Weights of a small transformer language model.
Training: a variant of Adam for these matrices, 4815 steps.
Each number is 128 + 32 x the weight over its row's rms, rounded and kept within 0 to 255. Layers, rows and columns count from 0. The size above them is the row's rms in percent of the matrix's.

# layer 3 MLP down (transposed), 768x192, rms 0.0621, rows 153-198, columns 144-191
size [105 113 103 104  93  86 105 112 100 100 105 105  95 106  89  95 104 102  98 102 103  96  97 102  92 100  93  99  95 108  99  98  93 100  95  98 104 103  89  97 107 106 107 107 103  93]
[[137  89 188 165  67 165 124 114 133  65 121 122 157 224 128  66 137 113  95 209 177  91 107 127 141 144 170 135  88 116 101 106 109 109 123 154 106 145 122 171 118 106 131 100 133 130 152 109]
 [196  78 131  94 124 101   0  47 117 106 102 127 136   2 161  99 105 155  52 121 144 208 134 169 125  72 148 130 101 143 125 138 141 151  94 110 144 112 158 107 174 114 110 112 124 139 139 127]
 [141 118 137 137  94  90 111 110  94 112 177 136 112  93 114 127 150 135 127 116  87  83 112 161 160 131 106 161  97 128 178 100  96 135  77 107 119 125 153 160 175 165 163 132 137  76 174 184]
 [119 178 132  99 151 147 166 145 145 151 121 155 114 177  95 173  31 141  53 117  67  69 127 118 123 124 125 105 103 143 184 171 133 137 147 131 181 108 112 121  95  84 136  86 111 136 128 154]
 [174 111 129 170 145  61 141 119 106  86 154 133 128 169 104 122 106  75 141 128 145 147 195 173 142 122 154  99 134 178 155  42 202 115 117  95 125 101 141 176 125 109 143 139 185 126 145 116]
 [107 156 138 145  97 125  72 112  86 150 149 114 106  65 141 136 177 167 104 168 114 103  91 173 133 127 171  88  99  67 176 134 162 123  77 173 153 123  93 119 116  99 164  98 158 151 131 151]
 [139 173 136 162 113  65 225 112 151 147 144  78 127 197 138 127 113 174 181 137 171 113 123  81 149 127 183  97 123 113 154 126 145  81 101 123 125 115 113 107 149 163 138 137 130 139 120 148]
 [142  78 101 106 171 132  39 144 144 158  97 198 120 228 156 146 127 136 172 102 160  90  70  75  93 112 137 139 124  69 117 134 124 117 142 144 172 172 158 122 104  98 156 134  99 126 134 132]
 [ 97  91 202 102 128 186 138 150  96  96  86 131 155 131 117 190 108 113  93 145 171 161 138 117 111 154  90 123 117 100 130 130  84 129 125 136 116 127  76 165 135 126 114 129  93 168 147 139]
 [146 117  86 103 134  78 176 140 101  84 160 175  74 165  97  40 152 122 150 173  62 160 107 145 140  95 171 138 115 149 129 159 166  93 117 139 149 155  88 170  86 101 118 117 123  92 119 107]
 [101 168  82  88 135  52 175 125 128 112  99 125  81 164 190 147 132 112 161 160 128 149 109 181 133 127 132 111 110 119  64 128 138 122  68 106 125 119 105 151 157 126 117  97 108 143  75 139]
 [108 210  97 129 170 102 127  82 214 166 195 134 146 202  80 183 151 152 139 117 103  59  95 137 174 148 134 156 136 147 123  80 145 114  94 107 111 132 177 116 127  99 139 157 131 105 107  90]
 [ 77 111 109 115 126 116 143 112 158 180  79  41 157 146 134  98  88 154 165 116 145 169 145 155 125 136 175 115  65 140 132  77 124 120 144 117 107 173 114 138 135 105 135 123 119 143 120 131]
 [160 169 172 115 105 102 150  98 105 163 101 157 167 129 179 153  82 122 104 134 121 147 144 163  82 186  85  99  81 205 118 106 129 125 124 155  86 145 140 111 137 114 176 159 155 122 228 167]
 [135 141 165 122 107 181  55 138  59  99 100 154  22 119 102 118 115 150 129 150 103 141 110 109 167 104 127 126  86  89 163 127 139 143 128  90 120 157  85  50 121  52 133  70  97  74  96 139]
 [129  87 131 152 156 112 158  88 142 118 150  81 109 103 176 135 117 140 183 105 104 152 140 109  84  99  80  43 180 119 166 115 172 105 150  91 106 146 114 188 160 109 128 130 154  87 129 211]
 [ 76 230  85 123 115 149 118  80 119  85 163  93 135 211 109 149 117  81 104 148 130  79  79 124 101 120 101 116 167 127 152 149 142 146 170 136 133  93 111 111  67 138 103  81 109 134  70 156]
 [121 172 141 136 152 209 107 122 113 154 213 185 135  45 137 113 127  74 171 155 128 192 167  63  57 136 126  96 162 119 165 134 163 180 135 146 164 126 122  90 128 144 106 174 124 101 177  89]
 [114 117 101 148 153 121 136 140 110 171 133 127 102 158  81 144 142 139 118  69 118 123 129 192 133 153 124 120 121  69 141  94 155 105  95 109 138 153 137 113 138  49 143 143 176 112 150 135]
 [126 122  74 148 164 130  95 156 144 124 173 105  96 100 150  89  80 115 122 136 157  95 153 143 100 110 121 144 134 112 118  98  96 145 118 158 152 155 102 176 141 113 116 158 178 101  84  76]
 [192 161  73 160 135 107  87 138  96  97 137 161  65  82  84 108 154 141  91 137 103 158 116 133 174  99 112  97  96 149 157  97 190  82 103 140  92 119 128 165  97 127 146 106 159 105 150  90]
 [137 155 101 137 162 138 181 103 144 198 175 132 129 255 130 125 138 140 169 110 140 125  89  92 155 156  85 141  95 128  94 141 188 188 111 133 151 158 187  96 148 132 196 100 151 190 141 122]
 [123  76 110 129 131 101 169 175 156 104 125 113 168 222 174 149 106 111 144 106  70  89 106 179 172 133 103 177 130 147 132  74 129 121 155 125 152 201 134 126 165 101 184 122 114  98 103 121]
 [146 112  98 120 173 116 138 138 182 126  53  92  75 126 151 155  87 113  87 105 125 107  90  87 135 118 137  89 187 155 119 125  83 161 183 152 111 132 108 181 134 187  80 132 124 117 107 134]
 [127 117 104 171 137  64 255 135  64  91 157 129 134 251  90 125 116 102 126 107 120  89 169 137 152 103 121 115 117 162 113 130 145 173 111 106 156 120 112 137 124 176 164 151 117 157 105 124]
 [129 130 122 124 154 104 148 200 161 114 138  99 179 227  99 107 162 144 174 143 126  94  79 134 154  95  95 156 146  78 124 118 141  67  98 144 135 136 142 115 182 105 111 118 128 121 131 111]
 [150 133 108 157 144  92  87 165 140 102  84 111 175 168 126 126 193 164  83 114 122  97 185 141 108 131 137 139 180 143 140 134 161  84 137 135 197 103 157 102 158 140  99  99  92 169 134 176]
 [ 82 101 196 125 134 159 137 124  36  81 171 108 126 139 132 138 116 183 137 123 127 115 177  66 136 133 112  88 112 111 153 166  88 201 160  99 136 123  97 136 120 149  96  91 144 135 149  83]
 [116 148 171 128 105 209 120  98 138 107 120 115 152 152 134  80 171 110 129 141 149 111 121 115 181 128  99 106 142 115 177 113 131 144 110 183 116 157 129  88  92  68 151 142  86 157  99 171]
 [143 120 148 141 150 157 146 191 120 131 119 119 150 152 116 118 146 139  99 103 103 143 153 149 138 147  78 128 148 198 134 150 125 160  83 197 133 104 171 164  85  93 142 127 157 123 126 113]
 [ 86 117 111  82 106 128  83 162 127 175 171 192 112  54 142 163 123 164  94 121 111 184 163 161 163  96 120 139 149 153 104 159 106 145  88 102 152 186 126 106 126  60  66 105 139 108 155 133]
 [141  77  86 119 113  93 126 129 133 106  98 107 126 206 114 125  93 154 127 150  91 138 122 142 106 147 159 103 107 115 142 133 126 102 129 168 137 120 113 143 138 145 120 162 116 127 170 155]
 [ 94 119 114 122 126 179 188 162 192  98 159 142 129 109 150 158 118 110 117 139 159 235  90 112 168  76 137 101 126  88  82 164  98 128 158 149 151 111 150 162 119 176 158 141 147 106 159  99]
 [ 88  88 127 124 107 149 175 152 158 171 145 160 138 197 107 173 101 128 154  99 108  53 154 160 150 111  95 123 179 141 107 114 108 129 137 154 182 142 132 131 156 187  90 151  95  96 163  55]
 [ 86  97  94 130 197 148 100  58 131 117 112 110 130 176 127  84 127  76  82  94 160 118 141 200 110 164  99 133 132 156 114 148  81 121 156 101 111 125 162 147 141 133 143 131 183 128 180 169]
 [153 111 163 182 127 120  62 124  99 124  95 114 122 125 102 120 105 154 118 138 143  73 170  82 156 113 112 108 114 149 145  56 158 178 133 116 126 131 122 124 138  72 123 132 161 124 100  54]
 [ 90 124 143 147  69 188 116 124 125  58 145 123 109  92  53 135  98 125 175 131 156 220 100 104  98 151 142 148 123 126 147 129 140 136 149 138  97 159 145 156  99  81 173  90 148 111 137 115]
 [159 124 123  92  79 130  34 124  75  97 105 108 144   0  83 112 140 160 170 146 158 243 108 103 122  98 121 122 152 138 108  93 133 114 108 133 113 161 130 161 185 169 137  97 128 101 122 159]
 [ 88 142 111  94 117  84 153 119 126 110 103 182 163 136 140 116 136 144 193 107 154 130 151 130 133 149 135 126 176 116  85 103  88 208 115  70 177  95 179 202 168 144 168 146 139 186 112 107]
 [126 136 180  46 161 156  67 180 198 133 140  96 161  88  57 166 157 131 167 137 144  89  93 144 150 167 180 159 177 130 130 149  75 152 115 119  65 153  97 133 102 105  99 177 122 177  96 142]
 [113 152 112  94 151 161  96 117 163 161 126 135 133 157 130 137  91 188 149 148 101  91 126 126 121 175 157 130 116 110 125 106 210  86  87  97 131 137 127 136 115 183 137 222 143 132  81 151]
 [125 148 133 123 123  76 112 127 101  83 134 138 132  76 135 157  87 148 115  51 135  85  77 101 106 107 159 125 168 148 114 114 103 113 123  92  76 121 141  76 151 126 134  61 114 127  75 149]
 [139 131  88  39 167 115 129  94 138 155 165 133 118 202  96 112 100 185 148 131 189 131 161 138 148 122 103 143 117 141 144  72 123 105 159  92 163 143 107  80  72 145 129 127 163 112 137  81]
 [130 119 144  99 141 136 150 208 165  93 167  83 193   2 100 139  93 134 130 164 125 143 109 135 119 161 157 179 185 158 105  94 136 108  80 111  88 186 164  99 168 165  99 155 155 131 133 101]
 [ 56 135 107 141 105 116   0  79 101  99  72 143 117 100 127 161 113  83 115 136 130 110  71 116 175 100 146  97 111 132 159 152 113 167 104 167 187 157 134 134 148 103 170  84 104 158 196  77]
 [118 156 124 114  97  87 214 137 115 131 143 124 132 186 106 129   0 125 135  86 109  51 140 120 165 119 102 110 139 167 115 177 186 146 121 141  91 120 143 123 159 196  95 170  94  99 164 122]]
# layer 3 MLP gate, 768x192, rms 0.0705, rows 154-199, columns 144-191
size [122 101 116  92  86  98 107  93  95  99 110  95 109  93  95 105  92  93  92 100 103  90 101  98  94  90  94  92  98  91 100  94 112  89  94 101 116  88 103 109 107 102 104 105 100  94]
[[128 110 177 152 142 148 154 119 151  77 124 113 107 123 107 114 117 149 118 189 167 165 136  91 129 113 180  90 111 133 152 170 207 101  79 151  87 111 116 222 158 116 136  59  97  97 129 158]
 [ 77 132 143  93 101  94 148 102 192 125 184 139 168 121 106 129 126 176 139 180 173 146 121 126 120  59 115 144 162 105 122 132 119  80  70 159 163 194 155 138 132 139 169 169 128 101 116 120]
 [162  76 121 137  62 127  91  68  82  64  72 102 108  81 113  91 150 114  82 161 115 161 135  90 136  82 104 119 113 134 178 129 124 139  87 125 105 147 151 148 105  95 176 116 133 168 104 147]
 [ 90  89 127 141 128 106 135  46 113 117 142 196 208 114 117  98  50  57 115 186 152 136 160 143 124 123 181  99 113 157 145 126 170 121  70 120  99 170 120 143 232 159 139 111  83 116 101 104]
 [111 103 161 176 164 125 141 126  76 135 159 182 112 114  83 164 136 104 170 166 111 128 165 135 113  96 133 163  98  58 148 177  98 163  65 103 156 120 104 123 165 140  74 185 196 136 131 133]
 [ 83 169 169 135 113 144 140 104 132 185 138 108  94 141  75 138 117 152 133 162 164 118 140 184 181  60 125 139 157 166 136 157 148 152 114 154 117  89  60 121 133 117 129 105 197 168 102 134]
 [101 178 134 122 141 140 148  72 177  97 121  99 103 117 109 209 129 106  46 128 162 168 134  79  78 120 162 126 111 122  61  95  93 141 118 106 165 125 170 172 109 145 152  99 176 100 123 107]
 [131  34 180 155 110 120  91 106 125 123 111 140  19 123 120 160  96 229 148 139 164 126 106 134 130 152 138 138 129 131 128  68 164 133  79 147  95 152  77 134 127 118  65 100 152 120 134 123]
 [120 148 151 108 111 134 142  90 148 127  77 119 188  92  87 105 167 111 159 134 147 126  62 152 109 120 117 183 162  79 150 123 154 160 172 103  90 100 153 138 141 148 138 110 152 193 164 201]
 [115 160 155  85 123 127 129 153 170  96 166 144 161 120 146 141 194  85 114 132 134 156 136 137 111 122 185 145 137 117 100 145 116  76  63 106 143 154 184 116  87 117 106 116  83  75  99 153]
 [125 122 122 169 110 160 120 115 134 116 144 119 134 133 165 112  95 153 138 121 110 151 126  68 159 104  98 128 125 116  85 177 184 111 140 160 166 125 133  78  97  64 139  74  71 130 114 110]
 [ 82 134 136  94 137 119  85 126  97 139  81 143  83  89 115 196 120  98 152 127  79 158 117  87 134 147 161 111 124 149  98 166 170 117 138 126 120  80 121 103 121 115 113 158 115 159 132 102]
 [142  72  94 121 114  95 103 101 148  25  84 130  97  84 119 138 143 137  97 117 111 173 108 138 155 182 140 106 220 134  92  89  81 109 161  83 144 124 121 165 107 120  67 132 129 129 111 145]
 [ 92 113 131 126 129 147 137 165 150 163 155 117  97 136  94 165 116 125 156 169 135 137 140  95 122 106 142 108  66  63 193 165 105  49 112  50 103 102 101 136 148 108 128  98  88 111 117 180]
 [144  89  49 152 195 100 133  74 105 113  72 147  77 146 126 177 115 153 176 173 123 116 206  82 126 140 205 194 107 167 106 106 106 114 127 132 135 158 136 142 144 121 113 119  28 135 126 140]
 [172 103 136 145  54  86 133 205 138 151  92 149  95  93  78  94 132 142 133 153 181 121  77 153  64 166 126 103 147 103 146 138  77 120 136 143  68 169  42 155 145  81 142  95 147 157 106 185]
 [187 115 124 153 183  76 143 161 108 131 160 154  79 132 176 121 119 149  98 176 156 122 187 130  91 121 116 162 123 150 135 126 140  97 136 105 143 128  92 125 139  65 139 113 120  68  64 201]
 [117 101 102 158  68  86 174 153 163 110  96  70 138 111 135 113 129 179 153 152 167 123  91 150 125 140 119 148 126 194  69 107  78  67 115 123 140 130 116 170 128 117 113  86  56 117 132 165]
 [150  81  78 119 214 144 135 102 154 134 139 104  71 129 116 177  87 158 164 110  85 156 203 125 113 101 142  75 137 144 117  71 102 196 139 130 144 117 104  91 151  99 122  98 105 126 129 124]
 [154 125  68 160 155  93 101 164 103 157 126 167 125 118 153  82 133 139  98 135 131 126  82  72 136 100 155 125 157 167 125  72  96 131 153 183 143 135 139  95 211 107  93 114 152  93 122 150]
 [ 82 168  91 114 121  89 120 104 121  97 180 157 108 110 100 101  87  65 103  75 153 140 133 133 115 163 113 139  44 109  78 144 124 107 167 108 151 136 130 131 193  89  88 172 137 137 116 125]
 [122 113 183 155  84 170 112 118 123 121 112 152 112 105  86 153 132 126 143 158 179 121 162 135  79 143 167 118 135 161 161 170 125  92 169 146  61 104  91 106 131 133  87 159  74  91 123 146]
 [108 105  64  54 212 170 142 133 138 112 110  72 104 163 129 144  64 117 138  98 141 118 113 119 157 127 119 144 186 136 110 113 111 175 184 124 124 141 177 131 113 173 138  64  57  54 139  94]
 [ 47  89  84 125 126 148 148 116  67 109 130 111 121  85 117 199 110 113 148 175 114 157  97 178 183 148 133  56 106 123 174 151 137 114 149 110  62  77 142 126 157 161 112 159  66 129 112 179]
 [160 109 119 126 132 117 144 149 157 206 121 116  80 122 122 139 142 159 102  65 115 121 176 136 147 127 118 155 102 145 152 125 158 155 118 123 197  92  94 148  66  80 130 171  81 164 148  93]
 [134 114 159 182 163 145 117 175 138 119 133 116  73  70 108 167 108 131 135 124  88 139 179 115  95 113 167 169 101 135  97 124 130 180  97 169  86 144  84 157 116  57  92 144  50 141 110 210]
 [141 100  70 119 113 159 142  97 101 145 116 132 113  82 112 148  56 144 163 212 122 134 105 143 108  82 133 153 131  87 139 110 147 156  72 146 145 108  57 115 147 161 146 152  89 165  67 135]
 [144 126 121 113 112 119 155 124 154  92  96  80 130 114 122 174 214 108 148 128 131 128 150 107 124 104 142 125 100  74 121 122 142 169  85  88 152 132 167 115  82 112 156  56  84 117  54 230]
 [115  80 119 156 130 106  82 167 131 151 136 153 151 112 118 135 226  87 178 112 157 146 144 109 135 146 120 113  82 137 123 165  89 132  54 117 142  89 173 172 117 171 170  92  62  82 108 118]
 [ 83 154 165 103 105 183 100 162  76 123 159 181 161 115 121 164 134 122  86 167 168 171 156 132 194  85  68 105 135 107 160 180 111 102 160 181 161 141 172 115 130 116 115 156 117 121  85  74]
 [132  99 105 123 159 131 131 158 141 145 114 117 125 120 117 129 146 152 112 140  83 150 108 122 135  86 164  98 119 143  79 181 139 138 119 113  97 120 158 152 148 109 108  97 131 163 163 133]
 [143 158  73 125  98 135 137 128 170 109  87 104  97  62  98 137  46 138 153 133 110 128 210 149 125 132 156 105  70 171 123 153 174 206 121 113 123 124 134 165 136 133 123  85 134 135 120 173]
 [101 133 140 171 115 162 113 154 103  88  83 150 118  93 184 120 108 117  97 193 107 147  75 106 131  95 173 125 115 186 125 125 146 140 138 156  97 124 125  83 161  87 133 141  90 166 107 134]
 [143 159 130 113 177 162 167 128 101 111 106  91 142 128 153 175 141  89 108  92 103 116 171 138 154 159  96 145  78 140  62 106  88 105 159 118 182  84 154 131 149 232 144 139 124 104 189 146]
 [180  42 116 156 186 118 132 126 116  82  45  66 139 146  79 141 134 181 115 117  94 114 139 180  79  82 127 104 173 165 122 136  95 179 177  91 183 159 110 124 145 108 116 137 220 102 158 128]
 [123 134  95 153 123 152 116 123 109 179 163 140 112 120 130 142 168 167 177 141 155 134 142 142  66 118 114 136 150 147 118  88 137 124 165 163 120 177 107 130  93  63 133  74 110 143 100 149]
 [169 150 100 114 115 124 137 153  92  93 139 129 151 108 112 199 125 162 120 156  78 154 126  49 120 128 142 138 156  67 124  95  93  86 129  99 104  92 105 127 142 113 124 119 151  93  46 155]
 [173 152 160 115 111 127 137 128 194 112 118 122 167 111  92 145 171 152 126 138 117 127 174 146  95  80 137  94 170 149 133 155 109 128 134 111 113 121  72 149 120  96 171 175  72  96 179 168]
 [ 95 114 121 160 112 116 112 147  87  62  97  65  80  99 125 162 105 134  62 149 102 143 206 126 161 163 167 121  89 164 133 101 181  89 188 172 172 140 152 204 113 137 133 157 156 129 141 134]
 [126 162 168  71 138 108 114 177  96 119 118 135 146 139  92 146 162 160 107 112 112 148 148  86  95 148 137 136  81 147 105 171  79 161 100 132 157 117 140 139 168 162  66  96 142 113 114 126]
 [ 80 119 128 143  69 138 121 143 143 151 123 122  42 105  87 172 175 128 131 166  81 153 120 155 140 103 131  76 180 113 114 143 166 116 122 146 108 133  85  75 138 119 176  85 159 161 129 101]
 [105 121 112 133 121 109 146 128 163  94 110 140  95 118  85 119 105 125 121 144 129 117 141 160  90 165 161 153 106 108  99 162 108  87 179 148 216 115 151 102  37 110 101 143 156 170  92 139]
 [ 84 164 130 107 109 154  93 100 142 110 106 121 101 119 156 160 130 111 103 115 185 174 167  96 102 158 129 128 112 132 115 166  83 122 121 163 102 154 104 140 126  82  87 104 112 112 110 136]
 [119 156 125 158 128 105 130  95  82 114  81 109 133 205 158 108 180 116  55 152 164  71 110  47 169 133 116  93 131 135 139 165  71 134 135 194 163 104 164 138 105 143 162 121  93 102 148 118]
 [160 120 127  97 125 117  99 122 126 149 101 132  98 108 157 141 164 134 121 144 103 153 137 114 107 142 140 182 104  95 192 149 111 135 163 129 157  98 149 104 109 124 150  58 182 174 148 138]
 [169 167  94 116 125 135 144 109  88 127 110  78 157 106  72 148 133 125 125  93 106 158 118 132 151 162 133  98  99 189 122 137  87 119 137 132 128 130 171 137 161 143 189  77 165 120 172 110]]
# layer 3 MLP up, 768x192, rms 0.0651, rows 154-199, columns 144-191
size [114 106 109  92  87 101 113 100  96 102 103  95 103  90 101 101  99  90 100 107 106  99  99 101  95  85  92  95 103  96  96  94 108  94  94 103 126  90  93 103 107 106 103 106 103  93]
[[152 141 124 105 127  79 113  74  81 114  71 144 141 128 153 170  49 152  96  60 138  92 135 168 120 188 112 100 171 161 126 127 114 174 130  99  91 133 107  99 165 148  98  94 179 156 119  95]
 [109  98 124 130 114 103 148 143 169  99 138  77 106 129 105 157 184  89 152  85 123  83 148 178 119 123 106  99 150 102 110 183  30 100  83  75 182  98 118 139 122 145 105  92  91 120 156 128]
 [149 116 173 135  89  92 111 114 127 108 108 142  86 107 120 180 102 155  48 151 107 138 102 102 123 101  52 123 127 133 175 160 161 138 134 151 134  55  96 130 161 103 157 148 129 150 143 147]
 [129 110 123 135 127 117 130  89 137 111 136 107 160 121  81 143 102  88 130  68 109  99 166 144 115 101 117  94 185  90 119  97 121  96 160  96  75 152  83 147 186  89  91 162 167 142  97 161]
 [128 130  72 124 202 147 153 126  93 115 101 116 161 125 198  97 134 114  56 116  61 101  82 185 137 143 115 139 133 157 104  82 124 166 116 100 147  99 117  72 117  90 130  82 143 186 121  93]
 [ 79 175 171 136  78 161 109 170 117  92  85 136  69 106 177 186 114 148  89 119 128 104 164  84 130 170  97 140 115 140  90 173 153 134 120 122 180 119 101 148 128 104  76  67 111 149 132 142]
 [145  37 153  99 156 133 104 195 115 179 120  79 133 120 109  75 156 122 158 123 106 124 102 158  76 171 193 117 121 166 149 167 146 169 157 202 123 121  92 123 160 151 125 123 166 110 113 158]
 [121 148  91  96 103 115 155  93 175 211 171 131 143 125 138 147 119 131 150 190  89 148  91 113  98  65 154 126 126 103 111  84 217 108 134 136 107 166 137 146 165  97 140 121 145  84 181 114]
 [136 112 186 121 110 147 132  94 128  82  99 166  99 136  54  56 146 161 150 140  96 147 102 157 152 106 124 103 124 124 202 147 171 115 133 132 103 127 130 123 133 148 155 164  90 133 112 107]
 [127 114 179  97 132 129 112 112 142 130  85 153 109 110 129  92  63 188  87 116 152 171 134 145 116 122 141 101 115 165 145 104  64 147  97 144  44 148  99 140 183  61 110 130  64 132 147 134]
 [ 88 107 159 148 138 144 150 123 126 118 129 196 142 136 121 156 107 141 174 192 140 147 177  90  89 171 139 151 128 108 106 139 149 115  41 146 102 172 120 115 129  90 125 175  81 154  93 138]
 [151 149  82 153 189 144 141 121  99 140 197 105 109 144 177 117 106 168 162  66 127 134 176 119 136  87  89  99  68 136 133  99 151 129 121 117  97 177 116 166 115 117 152 187 119 119 151 119]
 [139 158 158 121  96 142 145 114 102 171 172 143 134 134 141 138  66 140  60  91 167 111 137 161 106 191 100 202 125 190 116  75 148 170 131 151  85 115 144 157 158 186  90 154 196 132 199 140]
 [121 162  89 158 129 144 103 110 168  97  49 160  53 145  98 183  64 147  97 184 129 126  61  69 141 116  56 138 154 147 157 123 141 122 170 121  77 145 121 168 146 128 142 101 110 141 111 114]
 [124 153 100 111 107 120  98 134 115  45 133 104 175 139 129  84 121 125 138  83  64 109 150 106 172 125 154  73 181  59 138 140 113  86  57 135 135 119  98 128 134 185 142  62 119  93 129  93]
 [151 145 151 106 123 157 132 138  75 145 143 120 187 100 150 166 162 180 138 147 109 142 130 144 104 111 188 126 140 109 111 141  99 129 105 151 149  94 128  73 101 173 124  75  90 133 109  68]
 [167 123 140 154 122 134 143 146 162 117 116 124  66 115 117 206 128 125 159 125 146 115 110 149 225 159  75  93 108 153 116 127 114 133 125 133 102  60 172 124 127 154  62 117 154 122  99 125]
 [113 122 137 137  70 137 158 168 108 162  77 109  96 108 104 160 104 186 128 135 179 145  79 138 103  88 145 148 131 155 113 176 157 103 109 125 125 114 121 138  82 121 136 118  71 164 138 161]
 [ 90 163 148 133 145 171 148 128 146 153 120 159 141 121 155  96 174  66 107  97 113 120 112 106 137 106 158 123 120 112 100 142 105 124 133 178 119 100 136 167 140 124 133 171  26 158 101 130]
 [ 66  79 104  81 183 133 116 105 185 140 103 120  78 161 116 140  93 175 152 181 146  94 151 174 157 114 121  90 144 173  71 129 110 123 161 124 182  32 111 132 110 152  74 133 112 123 114  51]
 [ 91 102 152 106  84 134 144  93 139 149 118  81  85  90  60 111 135  72 128 106 170 142 125 138 145 118  27 101  93 133 111 128 145 184 137 160 182 115 108 172 157 130 117 101 179 182 101 117]
 [100  96 135 118  37 133 147 134 120  98 121  97 109 137  88 131 157 160 139 114 125 132 131 169 118 180 173  96 152 207  90 122  91 146 146 159 108 108 129 120 102 144  55 131 121 108 151  99]
 [147 149 130  75 118  96 140 167 134 118 157  76 139 117  88 109 173 102 120 136 143 137 163 127 123 215 148 118 107 177 131 165 110 142 105 162 132 141 148 139 128 141 100 132 145 163 121 118]
 [ 69 107 140  63 110 184 143  99  63  75 139 105 156  75 124 135 113 116 115 114 105 173 129 193 163 137 117  79  99 104 139  96 176 101 122 191  98 102 137 148 150 212 135 173  92 143 106 142]
 [136  85 127 146  83 164 128 159 154 141 132 164 110 142 117 106  65 144 181 124  53 118 110  96 112 141 129 101  79 110 170 145  90  85 171 101 207 135  95 143 175 133  96 142 124 114 154 157]
 [115 165  92 128 132 145 134 126 134 118 128  97 242 136 108 190 173 122 132 126 195 110 106 118 120 116 162 125 207 108 181 144 160  27  85  82 168 134 141  86 150 165  95 147 135 115 152  98]
 [ 63 149 109 114  85 180 130  96 140 117  72 158 120 122  81 203 121 152 138 117 113 134 127 156 134 181 175 138 154 151 124 166 144  89 140  73  88 171 154 138 143 109  65  55 116  93 125  82]
 [ 95 102  95 153 167 114 121 110  98 160 102 152 176 126 120 157  89 134 162 179 170 118  94  97 146  83 180 107 135  91 131 101 189  84 127 141  83 159  91 106  70  69 134 131 131 124 133 117]
 [110 136  80  83 177 110 114 112 126 120 162 134  93 111 102 100 128 145 154  91  89 119 165 178 149 118 162 184 208 122 118 140 117  91 116 122 160 105 136 132 134 134 102 119  47 162 128 101]
 [123 116  95 133 158 193 133  77 152  88  82 116 133  90 177  63 115 106 110 102 131 133 123 107 124 146 156 166 131 147 106  95 115 150  94  84 146 119  22 122 133 167 121 128  84 149 117 131]
 [102 156 111 162 145  76 110 119 109 120  99 165 130 119 130 130 112 179 118  84 133 145  82 131 129 118 113  89  88  83 139 110 119 158  89 127 107 121 127 160 141 129 146 129  71 135 158 128]
 [158 105 158 111  92 117 127 150 174 102  91 132 138 110 120 120  30 111  97 165 115 129 160 130 147  92 126 113 114 131  86 123 137 199 184 199 134 112 124 185 127 161 108 110 161 158 120 116]
 [ 63 115  92 128  92 143 130 148 144  98 128 203 132 126 165 128  52 133 161 102 114 159 107 102 160  98 142  62 166 108 166 116 155  92  84 137  93 121 116  93 111 150 145  90  78  85 160 132]
 [162 138 198 179  84 158 168 159 107 139 146 122 142 129 146  78 114 150 110 120  70 114 130 121  50  62 125 187 106  50 146 105 192  88 161  79 128 177 137 135 129  99 115 169 143 124  91 199]
 [142 152 160 122  51  98 145 163 109 162  97 111 139  93 154  86 120 152  89 114 102 123  65  86 111 179 129 164  97 164 137 157 169  80 104 131 100 143 151  96 156 125 110 140  89 139 168 129]
 [116 152 111 146 134 108 102  84 131 138  67  91 123  83 125 163 168  95  63 142  64 126 148 158 132 187 124 143  77 130  86 122 111 149 125  68 102  41 121 137 137 190 100 129 189 104 128 108]
 [ 67 140 117 171 152 105 128 160 206 194 102 130  69 172 151 114 118 107 123  73 132  64 131 207 170 134 132 109 109 146 101 149 158 176 145 166 176 113 101  80 149  69 155 126 121 159 196 123]
 [118 145 135  99  82 112 122 115 154 117 136 144 119 142 154  82 161  77 131 140 150 118 162 142 164  83 120  91 147 136  37 137  61 152 120 146 139 127 180 210 101  84 157 196 102 110 160  87]
 [117 117 123  99 162 132 155 152 176 191 155 183 143 138  69 180 141 147 115 139 178 104 107 159 106 160 136 128 151 143 130 139 125 189  80 130 158 147 100 105  85 119 130  92 123 105 112 163]
 [183  83 166 117 105 154 117 124 124 157 149  73  90 119 130 174 151 131 143 121 148 159 120 116  95  87   1 113 179 143 130 108 118 173 142 137  69 143 141 128 159 152 112  57 156 107 163  50]
 [135 195 136 148  96 161 175 121 118 154 156 106 162 148 131 147 182 127 115 148 145 121 154  95  76 129 127  96  97 121 105 187 119 119 112 115 183 207 118 101 167 125 105 149 155 115  40 150]
 [159 106 171 180 146 131  87  88  68 112 116 136 141  96 159  84 142 152  97  27 102 140 108  74 150 150  85 156  91 126 114 126 130 150 100 170 178 128  74 156 148 151 119  53 135 116 148 123]
 [135 177 120 131 105  84 123 119 185 139 150 143 153 127 169 128  84 160  31 154 151 131 151 128 141  85 107 160 152 142  83 117 137 152 105  77 139 184 163 131 165 100 108 107 143 110 148 147]
 [160 131 173 101  70 115 112 162 154 132 152 143 138 109 161 112 155 129 135  79 145 165 155 126 106 150 181 133 183 159 132  91 130  66  96 122  18 167 113 116  96 142 179 142 123  59  94 159]
 [176 173 155  76 159 166 119 103 110 133 111 115  98 117 155 181 191 140  97 142 102 138 135 126  98 158 137 176 123 166 177 145  69 202 115 157  87  91 125 123 136 174 136 155 156 136 103 110]
 [116 122 185 173 114 111 143 154  84 154 118 138 193 130  95 147  80 107 105  90 135 127 119 112 164  44 194 150  99 126 158 206  95 121 153 106  99 109 142  86 144 135 137 133 136 120  67  69]]